{"num_hidden_layers": 9, "hidden_size": 256, "num_attention_heads": 2, "num_key_value_heads": 2, "head_dim": 128, "intermediate_size": 1024, "vocab_size": 4096, "hidden_act": "squared_relu", "norm": "rmsnorm", "norm_place": "pre", "norm_eps": 1e-05, "positions": "rope", "rope_theta": 10000.0, "rope_fraction": 1.0, "qk_norm": true, "attn_scale": 0.104, "bias": "none", "tie_word_embeddings": false, "parallel_block": false, "extras": ["capped logits"], "init": "trunc", "init_std_qkv": 0.0296, "init_std_o": 0.00699, "init_std_up": 0.0296, "init_std_down": 0.00349, "optimizer": "soap_variant", "learning_rate": 0.00538, "beta1": 0.95, "beta2": 0.95, "weight_decay": 0.12, "lr_head": 0.00779, "max_grad_norm": 0.5, "warmup_steps": 66, "schedule": "wsd", "decay_fraction": 1.0, "decay_shape": "linear", "final_lr_fraction": 0.0, "batch_tokens": 131072, "max_seq_len": 1024, "doc_mask": true, "train_tokens": 382100000, "max_steps": 2916, "dataset": "wikipedia_en"}
Each number is 128 + 24 x the weight over its row's rms, rounded and kept within 0 to 255. Layers, rows and columns count from 0. The size above them is the row's rms in percent of the matrix's.

# layer 3 MLP up, 1024x256, rms 0.105, rows 669-695, columns 128-255
size [ 88  90  96  95 104 101 104 107  98 111 100  89  90  97  92  94 108  99 101  94  91 101  94 121 104 102 100]
[[194 126 108 130 119 123 197 113 146 117 145 150 123 171 157 110 136 102  92 177 120 136 154 152 132  89 121  97 144 155 148 141 125 109  99 113 136  91 115 109 135 107  98 130 145 131 134 104 136 133 128 172 140  87  78  82 137 114 122 125 115 137 101 123 118 131 172 113  90 114 168 100 115 152  81 130 142 111 120 116 130 119 132 107 165 144 152 168 137 114 155 131 136 129 149 104 127 128 131 119 124  75 151 131 102 102 109 123 138 119 149 104  91 149  95 128 120 131 166 131 114 110 173  69 100 137 141 132]
 [166 104 121 141 101 107 131 130 131 160 165 136 112  90 113 124 133  66 107  99 139 170 120  49 132 144 130 105  61 133  87 129  99 120 119 143 109 163 156 107 136 100 136 146 152  83  89 148 162 155 128 185 131 100 134  75 123 112 149 118 127 114 133 133 113 145 119 137 132 136 135 144 158 132 110 179 120 114  85 127 156 131 105 132 131 129 136 146 102  88 154 135 142 144 134 129 107 116 133 153 119  88 134 158 105 153  94 131 115 123 139 131 172 155 125  99 105 128 112  78 118 100 138 123 100 133 147 111]
 [154 154 147  97 117 131  82  62 115 117 127  50 119 131 129 123 136  99 120  96 133 115  97 112 112 148  83  99 142 107 123 133  96 132 150 103 168  97 122 138 163 156 121 140 121  96 122 146 144 121 119 121 120 123 134 128 147 115 127 152 127 136 116 131 105 118 124 153 119 126 133 119  87 121 186 123  99 127  95  95  93 127 116 122 162 120 112 152 140 141 115 144 120 100 137 142  95 130 125 118  83 120  87 130 156 156 162 120 164 146 161 148 132 133 173 113 135 141 129 131 158 113 127 145 122 129 125  96]
 [126  91 103 117  83 135 148 105 138 152 137 115  85  94 127 154 140 140  84 167 107 132  99 164 162 105 135 153  98 151 137 128 138 136 147 111 161 144 126 149 155 117 161 129 105 132 119  85 143 109 119 175 125 183 126  66  91 120 120 128 132 148 127 117 130 125 161 140 108 147  62 133  89 135  91 131 108 155  91 126 118 112 106 120 137 165 118 140 136 121 150 154 121 102 146 110 119 132 131 120 140 130 118 133 104 135 119 148 108 159 142 167 153 113 143 115 135 146 122 109 151 167 124  93 137 124 186 108]
 [130 107 169 111 136 125 133 101 140  72 115  93 139 133 169 134 161 172 106 147 168 135 174 146 151 155  82 117 116 137 118 154 119 102 121 137 106 104 137 131 160  96 184 100 124 113 141 100 115  90 107 165 165 130  87 131 148 119 148 154 156 150  86 130 126 141 100  75 148  92 167 147 146 127  90 142 132 136 116 129 114 157 142 164 174  59 115 155 141 132 121 139  96 142 115 136 124 128 108  88 106 118 147 189 150 130 137 108  97 134 112 147 139 134 134 165 107 143 103 116 150 100 133  99 122 152 105 115]
 [139 107 115 139  77 117 120 138 100 119  63 148 123 131 142 112 124  93 126 108 158 151 144 126 124 129 173 117  94 119 165 125 114 139 115 122 103 115 128 151 134 111 173 147  88 119 139 199 102 146 140 116 115 149 152 153 101 101 118 145 113 109 142 143 105 146 123 102 110 172 124 157 108 121 144 141 112  84 136 156 118 137 112 132 187 161 111 156 157 123 151 113 113 151 132 159 128 108 124 147 111 121 141 139 134 129  91 101 132  81 161  94 122 117 142 108 100 156 209 141 174 137 124 112 113 139 124 138]
 [170 174 146 105  90 119 121 140 111 141 126 139 117 119 142 131 108 142 127 177 156 138  99 136 117 156 129 165 158 121  97 113 141 135 126 132 113  89 184 132 114 112  90 145 102 124 139 127 132 143  97 134 143 139 117 115 150 126 172 138  85 113 150 146 108 138 133 128 129 115 109 155 110 129 112 139 111 127 161 112 124 132 131 168 129 145  94 150 153 177 168 139 172 145 201 140 150 142 133 170 124 107  96 121 119 124 145 110 130 115 106 147 115 141 145 133 108  94 140 142 158 160  95 151 133 132 128 137]
 [141 126 119 134 121  94 140 134 141 179 105 161 110 106 107 172 136 145 139 105 155 137 145 163 129 148 152 179 103 139 128 122 126 134  89 129  81 148  92  89 121 137 132  98 121 157 128 149 114 137 119  97 147 115 128 128  79 101 108 120 102 146 153  96 109 153 170 159 152 119 138 127 131 123 117 168 127 142 116 154 140 126 118 131 136 190 138 185  89 111 110 137 125 104 153 154 147 107 124 149 129 154 134 161 140 168 162 133 142 104 164  70 125 107 121 131 125 102 147 152 144 146 109  98  98 113 114 131]
 [ 66 159 104 154 134 102 126 103 107 115 137 148 101 153  89 145 108  93 127 106 120 134  76 177 115  70 153 157 144 114 126 115 124 139 176 154 142 149 114 105 158 114 164 162 103 140 146 131 129 157 129 119 119 135  98 143 185 110 120 170 113 130 131 103 129 137 111 113 119 135 109 103 128 142 150 129 116 154 145 129  92 122 147 112 143  85 130 155 124 117 106  76 166 163 143 137 142  57 131 101  97 100 155  82 122 152  75 148 150 141 166 157 159 115 128 121 118  80 136 135 128 137 123 131 123 109 113 121]
 [126 116 113  95 104 132 143 159 142 158 131  99 134 156 178 142 115 109 125  94  97 136 180 169 127 144 111 130 130  90 178 129 122 105 135 140 100 140 130 102 109 123 137 128 148 182 127 118 100 137 137 122  64 126 159 150 114 102 137  97 136 151  99 120 111 149 178 111 102 125 153 112 126 102 133 130 129 166 109 114 117 134 149 146 120 141 166 120 120 162 143 108 108 185 143 102 126  91 133 130 118 142 140 154 154 145 137 157  97 125 130 132 146 129 120 153 114  52 111  78 122 152  93 159 105 101 148 143]
 [136 156 138 135 163 136 135 144 137 106 111 111  92 123 123 142 138 147 115 112  98 132 115 110  67 148 170 171 115 186 139  63 110 119 109 145 148  93 139 101 106 125 143 124 142 111 111 159 151 117 152 139 113  94  89 124 112 138 139 117 175 144 149 144 119 155 165 131 148 101  73 109 147  95 110 149 126  98 110 135 157 114 133  96 140 122  84 111 144 117 141 121 133  91 161 128 136 113 126 144 120 124 178 178 152 113 102 121 113 153 135 120 124  99 132 123 139 126 108 172 116 109 154 120 111 164  84 172]
 [137 168 126 119  92 128 120  79  98 181 127 155 130 136 109  83 133 115 130 128 164 134 108 132 136  98 133 139 140  77  80 152 124 141 113 144 125 117 136  99 135 129 171 148 144 124 115 160 115 135 162 147 101 121 111  94 124 134 124 140 139 142 123 112  87 127 112 141 112 158 123  96 110 139 111 148 146 106 148 141 146 154 159 111 121 154 116 142 147 125 128  93  84 119  94 102 150 154 122  97  99 127  80 146  99 129 154  85 119 119 131 119 145 144 119  95 179  70  99 147 149 118 161 135 173 107 145 160]
 [ 99 107 155 124 123 127 129 146  97  88 127  93 156 141 150 146 109 134 123 100 150 143 108 166 139 115 116 103  76 145 156 133 140 203 143 107 156 136 171 120 105 152  89 170 105 102 166 132 135 148 112  76 153 148 129 160 179 125 157 129 146 177 131 154 157 190 131 162 136 109 150 110 109 100 150  99 117 114 120 136  96 141 151 119 108 121 123 159 111 117 135 210 160 145 131 131  81 131 128 118 160 158 133 178 118 120 118 129 138 112 121 138 144 167 132 142 171 133 173 142 145 147 147 150 114 114 109 124]
 [122 111 124 118 155 135 141 125 154 141 123 148 135 121 177 133 117 106  83 158 102 101  88 136 152  84  70 118 158 108 119 124  92 106 134 126 141 112 153 128 153 111 113 147 149 117 127 144  99 139 160 126 147 152 155 134 113 130  83 109 106 168 185 126 108 126 137 116 111 153 121 139 109 124  92 120  92 181 137 157 158 153 159 135 123 112  90 156 104 126 120 171 119 167 138 142 136 143 133  98 149 133 109 105 134 131 159 167 113 143 145 104 145 117 142 139 146 176 130 163  99  98 122 126 132 130 116 115]
 [106 105 126 125 118 135 111 141 113 130 151 108  91 122  87 126 130 127 140 104 104 135 104  93 130 152 133 119 115 125 151 129 193 134 134 179 184 117 155 190 141 101 153 164 109 130 121 140 122 102 144 126 132 114 137 174 151 106 141 119 108 155 110  78  86 124 115 147 100 130 144 150 136  91 134 141 112 109 116 122 130 135 136 121 142 145  81 106 184  93  85 104 125 154 122 157 118 156 112 162 100 126 110 138 178  93 111 160 125 115 121 127 162 149 147 162 116 142 129 119 120 160 139 125 132 103 148 141]
 [120 108 108 137 123 125 152 156 124 154 158 115 128 151 109  92 129 146 142 148 152 131 123 131 107 101 138 153 107  89 122 147 127 134 169 157 130 138 153 150 141  88 113  95 110 171 121 162 140 135 123 145 135 127 108 158 120 100 155 101  80 102 138 121 139 145 143 126 164 110  73 161 135 142 123 140 138 131 138 146 140 135 159 116 145 140 139 114 137 174 143  65 132 155  99 154 112 120 132 154 152 116 132 148 147 180  97 154 112 147 131  96 108 162 101 165 131 118 103 106 117 128 134  96 126  99 104 156]
 [115  76 132 115 136 162 119 134 118 121 152 145 109  94 143 140 136  98 123 131 135  89  97 106 155 133 106  95 109 114 124 160 110 103 117 131 132  80 165 141 160 159 142 153  96 158 139 133 129 153 155 135 159 106 155 117 122 141 119 162 135 157  95 120 119 108  73 103 122 164 143 127 169 142  98 169 139  95 163 118 133 169 122 108 160 144  86 125 145 130 139 107 139 158 120 148 135 134 140 129  88 110 147 166 123  89 107 113 116 116 121 127 133  94 143 156 153 125 165 151  74 113 106 132 133 122 129 170]
 [135 111 160 134 146 122 126 125 129 131 124 132 131  74 151 116 109 106  98 101  70 136  64 149 145 134 132 121  97 102 131 142 148 106 124  92 122 135 132 141 132 172 107  94 148 100 129 131 109 132 134 146 168 133 130 111 112 167 126 196 192 146 112 148 120 125 144 119  93 165 120 136 161 155 137 138 124 161 106 130 139 132 155 174  91 136 131 106 169 149 136 112 115 156 163 159 138 103 119  66 118 162 114 172 121 122 118 128 109  95 122 144 123 151  94 130 113 161 180 158 102 141 160  71 112 166 145 120]
 [129 127 108 131 104 143 176 136 143 150 107 144 116 123 147 141 111 133 111 132 136  90 119 121 131 110 147 127 179 115 101 122 157 135 158 113  81 166 133 129 180 140 113  97 148 144 123 136 118 119 118 113 159 150  93  93  85 138 143 132 157 113 111 145 146 149 113 113  94 147 127  92 131 166 183 130 143  99  96 109 131 122 142 130 158 126 124 113  68 119 155 145  83 106 153 152  89 136 154 176 110 146 130 144 137 106 129 119 139 138 121 124 167 131 118 167 135 131 114 126 125  84 146 129 142 140 105 113]
 [103  95 103 121 101 183 147 104 131 132 132 151 136 162 127 130 144 125 133  98 154 135 117 101 147 137 145 135 124 131 170 133 144 113 112 132 139 119 149 134 158  69 108 130 132 158 144 155 106 103 138  70 145 117  98 130 137 114 170 103 129  93 187 138 178 118 129 157  95 149 124 105 153 125  94 146  96 143 119 139  91  84 149 137 115  85 101 129 106 153 182 123 142 142 144 163 133 123 140 123 130 116  96 110 127  93  69 141 118 155 176 132 145 174 103 173 142 145 127 121  87 164 127 141  94 151  98 166]
 [115 104 141 104 110 128 167 127 127 161 150 137 149  83 134 143 159 195 110 114 101 125  76 117 141 159 104 152 135 120 122 129 176 129  73 146  78 137  97 157 137 120 110 157 133 119 139 119  98 113 125 106 117 120 131 146 147 164 125 102 126 151 107 173 117 105 123 136 100 137 121 109 147  75  98  88 145 150  79 111 114 134 116 130 128 112 184 165  94 114 133 175 134 133 147  79 145 138 136 107 142 119 150  94  97  93 130 112 123 136 121 140 105 128 129 123 125 164 121 147 115 108 134 117 113  92 159 172]
 [ 93 134 161 114 101 122 127 151 140 118 122 153 113 128 114  90 139 121 160 151 128 119 120 110 124 160 140 119 113 140 113 115 137 121 101  97 141 137  74 114 120 144 127 153 139 189 151 149 184 159 141 126 140  78 139 108 163 149 145 165 155 126  94 128 110 136 132 180 138 144 135 124  97  85 140  93 125 173 138 141 168 115 130 141 170 147 135  71 115 106 129 149 147 143 132  98 107 152 139  94 128 148 115 163 113 172 115 170 104 124 128 108 118 111 137 122 147 141 161  99 124 100 162  88 102 115  95 141]
 [138 147  96 129 127 116 116 108 156 146 171 113 127 140 147 100 103 103 110 145 149 117 136 122 131 145  95 111 145 116  64  86 135 135 138 119 108  90  92 101 130 167 176 129 114 119 122  91 138 141 122 131 127 110 134 121 125 164 117 142 139 144 109 167  80 109  98 173 141 107 139 149 102  92 150  78 149 145 144 154 140  95 141 139 152 129 115 160 118  95 182  90 143 131  99 125  98 133 104  93 128 124 135 112 162 129 139 139 136 107 115 134  92 185  88 133 119 117 102 148 151 156 130 105  77 124 142 131]
 [129 104 116 122 130 135 123 133 150  96 155 126 138 126 123 138 131 109 118  78 117 140 123 128 144 110 136 123 132 108  96 178 107 127 160  88 107 113 112  92 134 152 117 133 147 139 145 135 129 153 138 128  93 106 115 137 112 134 172  84 105 198 120 111 143 133 113 136 115 178 134 149 105 120 110 121 166 128 136 146 114 137 142 163 134 121 157 150 117 128 124  87 139  91 170 150 125 121 146  91 121 124 122 126 165  90 112 168 157 119 148 165 136 129 148 126 137 162 142 122 154 131 103 113  96 137 110 138]
 [127 115 151 128 133 108 140 115 100 176 110 113 113 131 123 140 116 121 141 122 136 142 145 104 157  87 147 112 137 133 146 112 141  94 131  95 107 111 162 118 107 104 104 130  97 153 107  92 142  97 110 146 103  95 126 115 112 116 139 158  94 137 167 157 147  96 116 149 132 142 112 102 156 128 167  96 151 150 113 111 114 101 139 132 129  89 160 122 149 117 120  86 167  66 161 144 141 145 204 137 128 115 170 160 124 146 130 107 151 140 146 119 141 144 134 164 130 110 144 125 158 132 109 110 108 123 110 144]
 [ 97 105 106 156 140 165 103 140 120 118  89 143 149 124 100  77 150 134 170 114 128 146 156 133 107  89 171 165  99 112 124 141 154 124 135 134 143 134 138 171 131 154  98 104 151 139 116  96 110 136 120 110 154  54 111 116 151 137 173 134 130 139 119 139 146 120 108 141 135 133 169 152 107 134 157 138  87  85 154 176 138 119 143 143 110 152 167 127 132 120 120  95 107 130 150 127 141 103 152 149  91 160 119  85 149  81 143 132 115 108 149 108 107 135 124 140 153 131 160 140 112 106  98 104 124 158 150 121]
 [134 149 126 124  90 106 117 153 107 109 158 122 123 161 148 110 139 140  74 151  97 131 121 140 145 125 108 124 130 130 152 142 102 131  64 127 136 111 110 117 141 132  92 131 138 132 127 117 118 122 135  75 134 127  89 144  88 119 132  80  95 159 165 113 134 105 100 124 104 110 106 120 124 122 122 124 150 121 135 107 128 157 118 100 120 116 110 125 152 106 134 136  65 148 150 137 105 172 125 136  81 138 154 130 132 151 116 106 158 157 133 119 180 119 194 135 140 123 194 104 115 129  89  90 125 135 116 138]]
# layer 3 MLP down (transposed), 1024x256, rms 0.103, rows 669-695, columns 128-255
size [ 83  98 101  99  90 103 106  98  98 106 104  92  96 103  97  93 107 107 104 105  98 105 101  89  97 103  91]
[[120 152 149 131 133 137 123 162 101  94 163 114 134 114 146 141 106 149 142 102 124 139 128 123 136 145  95 128 143 131 108  98 134 134 148 122 125 150 135 138 114 117 104 121 149 162 135 113 161 112  98 137 185 166 131 156 137 107 145 112 111 120 130  96 187  80 147 125 152 134  99 115 175  98  87 149 143 146 145 110  96 136 151 167 102 176 136  94 137 142 130 102 105 133 108 105 117 144 112 113 119 113 144 101 142  74 134 125 118 118 130 136 142  98 129 139 128  83  85 140 157 150  72 121 173 103 163 141]
 [113 131 142  97 136 169 145 141  90 121 113 102 107 147 168 149 120 154 134 151 141 127 134 126 110 119 132 147 135 121 125 139 186 142 128 101 160 121 128  95 108 158 129  81 133 141 168 121 130 142 172 125 142 168  97 156 128 112  95 110 132 121 173 155 165 144  99 128 185 154 135  99 120  92 162 111 105 131 136 161 107 117 127 147 121 140 164  86 143 113 138 128 147 111  98 100 162  92 143 146 122 131  86  90 171 170 169 199 165  98 105 135  98 133 119  93 187 131  90 122 115 169 129  99 129 149 119 104]
 [102 131 158 134 123 128 162 138 130 116 161 160 158 148 152 141 148 110  78  89 145 123 130  72 107 118 142 101 115 145 148 142  70 137 149 125 123 113 146 175 141 149 134 121 182 126 156 135 114 135 105 163 132 158 150 153 163 131 108  98 125 128 135 163 136 148 147 167 116 140 105 125 117 131 135 126 110 136 107 114 132 141 108 176 134 124 137 125 140 164 119 145  84 110 137  86 121 146 116 136 111 146 136 117 183 117 144 110 148 148 114 146  97 101 140 144 115 111 160 128 122 137 120 129  92 155 121 138]
 [166 118 127 133 100 114 113 175 147 115 129 137 146 116 155  96 122 106  69 105 109 148 152  59 170 133 148 116 151 106 144 128 126 149 133 132 141 138 146 130 106 134 111 145 133  76  66 107 112 135 106 120 128  99  87 131 107 133 114  89 143  70 137  63 156 148 136 101 102  75 132 131 127  87 127 126 132 107 118 105  83 192 140 118 115 123 118 142 120 154 114 143 106 149 150 102 131  90 126  95 131 152 144 131 135 157 130 129 152 137 103 143 103 131 136  96 134 117 123  96 170  88 130 112  74 160 130 146]
 [ 86 179 141 134 102 164 145  82  75 119 160 115 145 107 120 180 130 137 123 147 104 129 138  96 143 116 107 129 107 117 135 129 146 166 141 114 150 137 166 108  84 163 154 176 124 126 144 143  97 130 124 146  97 115 152 131 145 131 163 127 112 182 148  95 146 112 110 124  95 149 128 116 145 118 130 171 110 103 156 160 120 116 158 149 144 142 125 154  98 134 132  88 140 100 151 111 131 149 133 147 142 134 126 145 121 148 106 167 148 166 124 106 187 132 151 143 135 122  98  97 149  94  97 187 120  60 103 170]
 [143 150 149 135  91 114 144 107 149 140 124 116 118 139 140 114 132 182 106  72 128 134 130 119 131 151 126 149 140 112  93 128 205 143 118 147 114 100 115 115 101 190 130 135 134 123 130 143  93 112 124 110 143 131 134 129 163  97 172 136 127 104 106  94 138 109 102 109 148 169 118 163 177  97 112 130 140  97 146 137 145  66 157 149 146 138 118 129 105 126  97 131 117 106 107 117 112 115 148 102 116 142 143  98 164 165 120 116 162 145 146 116 108 117 162 142 110 131 129 124  92 121 132 155 142 161 122 141]
 [169 125 149  90 157 151 134 134 134 139 122 106 155 150 121 141 110 152 157 123 105  99 108 164 158 181 125  90 109 178 123 130 124 121 146  94 110 119 164 109 117 102 114 107 142 102 149 134 165 164 149 115  90 113  68 136 134 108 119 113 127 173 176  62  92 143  97  99 143 134 117 106 107 125 126 144 101 148 133 174 124 138 102 161 140  79 126 138 113 143  84 116 109 149  82 141  94 134 146 122 148 150 118  78 148 162 151 111 113 126 139 120 104 131 120 143 116  99 161  95 139 105 126 171  95 147 109 179]
 [ 92  86 119 101 164 144 154 123 138 105 103  87 154 143 121 114 114  87 137 119 106 123 121 123 108 154 158 135  84 100 138 113  95 122  84 126 144 105 131 128 178 174  90 102 179 108 129 110 155 123  94 178 170 119 109 131 139 138 125 139 120 152 132 149 131 143  79  83 156 102 126 130 106 137 182 119 120 135 137 104 136 159 128  98 135 162 169 129 158 107 109 140 124 133 126  90 136 142 136 105 122  96 128 108 141 145 108 142 108 100 125 136 123 130 142 137 141 125 120 135 153 163 154 166 133 121  84 115]
 [150 183 181 107 169 121 131 136 150 124 111 113 157 169 143 186 151 114  97 166 150 162 149 134 169  83 157 101 141 115 122 176 126 107 131  95 148 127 118  87 130 109 134 127 146 133 156 109 144  96 113 152 140 110 156 146 100 117 135 134 112 103 119 138 138 109 126 157 151 136 138 128 167 134  90 159 153  83 141 162 112 134 104 120 117 164 132 132 154 167 122 116 100 123  98  99 100 143 108 141 153 118 122  82 145  82 120 170 113 128 133 125 111 128 131 150 116  93 143 136 135 143  88 102 117 131 151  84]
 [108 125  77 111 151 105 145 143 135 148 121  92  92 138 173 124 144 146 156 140 116 100 145 105 136 150 135 158 110 117 164  82 148 143 143 157 165 140  83  97 162  71 147 138  94  98  91 138 157 113  95  98  72 107 136 135 127 104 108 104 135 123 142 154 132 118 148 132 146 120 149 148 168 143 110 109 134 185 114  80 144 115 126 121  99 130 149 152 114 122  80 102  95 112 154 114 132 127 122 155 104 136 155 167 100 141 112 108 171 139 135 118 129  71 116 141 119 117 104  91  91 148 104 126 165 139  94 137]
 [124 152 163 120 143 109 140  86  91 103  92 107 137 133 132 117 142  73  85 109 149 139 128 138 115 172 126 119 104 131 163 157 136 115 146 162 125 122 112 114  82 150 104  99 113 133 132 157 108 139 140 143  99 136 114 127 100  79 115 145 107  58 143 117 136 138 123 107 111  78  98  89 153 140 152 104 170 135 118 141  91  96 101 162 155 138 116 148 155  98 165 163 139 160 122 147 159  85 101 143 149 122 121 121 148 176 134 113  95 161 117 129 134 135 126 107 163 143 123 126 163 141 117 118 194 113 143 131]
 [125 101  87 152  86 139 136 154 141 105 136 196 147 145 116 144  92  96 117 124 116 135 127 119 150 153 128 118 130 126 109  83 126 102  99  88 142 123 136  65 166 123 101 134 111 136 151 103 153  77 147 116 150 112 113 138 123 139 119 124 135 100 154 126 153 147 171 159 105 120 121 105 126 118 123 119 125 194 102 144 123 118 128 137  72 161 146  93 114 150 141 155 144 105 142 134 139  76 158 134 162 149 130 160 135 125 128 132 105 106 166 123 109 140 165 122 125 145 156  87 104 123  71 110 114  95 146 127]
 [162 116 108 135 136 119  96 109 119 111 148 131 152 108  93 157 113  91 114 160 134 120 179  97 119 156  86 117 120 162 136 118 131 160 117 167  82  91  89 141 131  81 141  96 113 105 119 133 118  93 104 107 127 143  97 124  86 159 115 150 110 132 127 110 145 164 138 120 159 105 125 169 124 137 117 104 144 151 147 149 143  94 154 105 141 133 143 160 155 134 155 143 116 125 158 137 128 159 101 129 117 105 126 139 102 173  99 159 136 115 117 117 130  90 159  91 134 141 105 137 104 128 159 159 132 154 167  98]
 [166 140 134 151  90 153 166 180 109 158  87 143 149 166 136 167 111 146 120 136 152 150  91 132 141 146 178 109 162 123 124 159 107 150 102 115 127 101 139 122 140 101  71 155 136 158 129 137 100 109 143 141  93 139 109  98 147 121 140 153 162 110 169 159 144 143 132 159 182 127 110 115 137  84 189 166 143 132 136 114 141 174 153 154 153  93 132  87 103 101 152 127 131 139 102  95 118 129 131 115  90 139 135 167 160 140 147 139 127 134 137  73 154 129 138 127  65 157 113 124 144 125 140 154 149 105 116 136]
 [112 114 113 140 126 101 156 154 130 121 145 112 117 156 110 125 112 132 126 158 111 143 107 177 115 146 125 146 100 119 107 159 110  91 100 156  85 132 165  89 138 125 105 141 122 160 145 141 143 102 111 148 136 181  98  80  76 128 139 102 130 160  88 158 123 118 145 137 131 158 126 124 101 131 149 169 120  92 144 121 123 139 133 115 120 110 183 154  83 143 162 103 110 136  78 134  97 107 117 138 156  97 113 148 177 106 146 122  97 129 144 153 122 110 102 110 128 110 128 102 168 123 109 148 128 120 162 162]
 [123 132 119 177 112 128 157 107  84 143 144 104 153 121  91 127 110 151  83 141 105 124 139  77 114 127 132 124 132 132 131 102  79 119 114 108 184 125 131 104 148 140 127 139 142 113  90 144 126 143 171 115  91 153 124 100 144 141 111  98 147 217  90 137 134 137 112  96 159 149 122 151  78 117  82  90 130 132 164 135 145 150  80 127 126 144  60 136 126 109 124 105 123 134 100 116 112 120 118 128 132 163 109 112 181 150 167 146 119 148 160 133 151 126 124 143 146 135 184 117 109  89 158 115 124  83  80 122]
 [128 110 115 155 119 136 163 139 140 111 138  79 116 115 139 135 143 146 122  87 168 106  99 108  81 110 109 130 139 165 135 143 142 164 102  95 105 116 115 167 115 160 131  86 162 141  81 158 144 126 169 130 141 127 162 121 116 135 172  97 127 124 108 126 140 119 179 123 115 114 138 183 122 145  93  93 118 130 123 141 139  87  57 122 103 131 104 111 126 140 136 124 192 143 158 125 185 141 107 125 144 151 117  97 108 120 124 148 144 102 113 165 161 125  84  81  91 119 117 102 126  94 145  98 122 141 157 125]
 [144 172 169 129 150 152 138 119  90 123 162 209 126 122 149 127 138 196 136 111 126  74 111 101 116 150 110 133 156 153 111 100 163  74 109 130 131 124  95 130 110 152 129 152 133 117 116 129 129 145 125 139 156 143 125 140 120 143 131 142 119 118 145 100 133 128 154 107 119 139 141 167 182  92 170 102 110 158 141 117 110 123 122 142 114 115  95 125  99 125 105 103 104  98 163  90 170 137 114 131 120 136 105 107 106 128 144 115 128 156 115 138 172  78 101 147  72 116 136 135 156 152 124 152 136 167 124 111]
 [ 96 109 154 110 112 148 106 174 104 132 118 137 143  85  72 151 128 106 160 137 105 150 150 165 166 107 100  91  83 158 130 166  93 100 129 170 157  94 123 102  86 101 139 122 117  97  88 147 149  77 117 132 108  95  68 144 151 153  90 127 115 107 123 158 135 113 138 145 126 112 164 162 122 123 133 159 102 136 134 132  79 150 119 144 129 116 168 167 136 124 107 111 123 130 125 149 129 114 101 107 101 129 170 112 141 124 128 148 136 102 130 110 131 110 124 119 102 122  68 118 126 173 129 113 107 111 185 161]
 [174 142 130 155 128 132  97 114 111 122 166 137 164 122 132  38 104 179 103 125  97 173 105 153 150 109  92 139 112  99 138  80 158 164 127 155 141 150 158 152 115 137 124 155 152 194 134 111 122 131 131 132 193 134 133 133 102 122  93 121 164 159 134 141 129 108 105 126 166 105 121 113 144  99  76 116 131 134 112 152  94 141 138 156 113 107 132  71 130 118 122 168 133 141  85 149 106 102 150 117 113 156 117  78  92 175 151 115 116 125 154 129 119  94 144 102 139 114  94 106 126 145 120 102 149 143 201 136]
 [144 121 116 173 109 111 143  78 120  92  97 127 130 112 104 111 116  98 134 118 161 117 170 182 100 131 103 140 119  90 123 139  89 178  88 147 129 135 152 146 106  63 116 140  95 105  61 127  87 161 117 138  96 146 168 124 106 138 111 149 135 113 123 117 140 149 142 176 160  70 131 168 125 131 158 149 104  96 115 169 109 107 117 112 175 164 130  87 156 161 123 139 121 149 123 159 130 135 102 154 118 102 131 149 165 123 114 140 150 105 146  91 174 139 122  94 106 130 145 122 107 174 125  64 142 117 114 124]
 [ 92 146 116 129 116 137 117 127 149 143 126 129  85 130 144 125 109 154 137 119 151 105 101 129 167 152 132 125 115 127 110  96 131 108 123 151  76 150 123 120 126 162 165  79 146 167  99  87 153 153 110 130 148 148 119 114 133 136  78 124 107 130 160 113 162 133 115  78  98 149 127 138 112 151 100 119  72 158 122 122  96 131 104 126 127 135 126 123 141  89 124 158 148 154 136 117 124 181 129  97 189 119 162 146 168 122 124  94 113 117 112 132 152 146 131  95  66  84  98 138 109 121 107 140 122 100 151  98]
 [109 111 125 126 167 122 151 126 120 156 124 101 161 102 138 150  91  88 131  70 126 119 102 126 125 133 140 122 159 123  75 110 117 134 101 129  98 111 121 152 136 114 142 132 130 140 100 148 122 130 109 107 170 113 151 127  94 149 126 162 162 109 130 115 131 118 109  76 132 146 158 120 113 104 115 168 151 103 147 109 153 128  89 102 122  85 109 132 132 166 133 141 125 147 123 119  82 155 124 109 129 112  95 149 111 159 157 148  51 164 129 152  75 158 140 116 154 132 103 116 135 126 145 124 143 100 160 131]
 [140 130 139 189 104 116 139 156 141 121 124 144 137 123 145 125 128 158  84 118 181 143 150 113 136 131 119 126 133 110 151 100 125 100 189 118 127 134 118 167 161 162 115 157  99 148 112 132 181 144 155 141 130 149 135 159 156  96 129 121 115 183 128 112 116 125  94 154 136 158 148 150 139 148 143 125 104  76 134 120 159 133 128 134 102 119 120 127 169 120 108 133 121 137 102 126  86 139 113  99 144  93 126 129 139 113  99  84 135  80 145 163 177 139 154  80 143 175  93 100 122 124 131 113  89 104 182  93]
 [107 133 110  68 106  82 116 129 111 123 154 151 110 123  91 155  76 119 120 123 139 124 126 153 108 116 157 138 102 157 170 149 132  82 133  93 102 154 121 129  88 106 165 145 129 106 157 126 129 136 142 144 130 132 138 133 125 149 141 126 122 101 114  93 167 147 140 107  96 140 154 170 179  99 141 122 153 160 104 131 148 153 100 124 115 104 118  91 139 163 128 163 113 157  79 140 147 119 128 134 152 121 102 141 139 177 113 177 151 133 177 139 148 151 138 139 129 151  43 140 127  55 163 130 136 131 107 146]
 [143 131  93 148 125 128  94 120 138 140 109 116 161 124 125 178  91 127 142 145 143 150  91 103 124 123  85 201 102 118 125  89 157 118 122 129 175 146 174 131 156 155 144 125 157 167 100 136 160  91 126 106 106 128 150 152 189 113 171 106 147 149 141 133 126 136 140  89 143 111 124 142 148 117 145 160 132 178 167 114 143 155 121 151 126  92  87  93 116 115 178 142 105 141  94 126 148 105 197 155 118 144 130 123 138 154 102 126 125 130 149 112 120 129 147  72 133 147 133 104 144 118 113 114 136 116 118 133]
 [151 140 129 153 166 162 149 124 119 135  95 137  96 126 145 126 120 100 138 127 119 127 140 114 143 130 106 120 139  89 116 106  90 106 129 144 118 144 137 181 132 160 150 126  99 174 120 135 124 138 124 147 112 189 141 167 116 142 159 173 148 173 133 185 131 140 122 120 123 126 146 160 120 143 150 105  75 155 106  92 131 106 120 121 105 154 123 148 130 139 110 118 139 108 166 157  80 105 137 134 151 125  94 113 132 110 140 153 157 140 102 118 105 131 119 129 112 122  73 113 139 124 116 151 120 139 101  83]]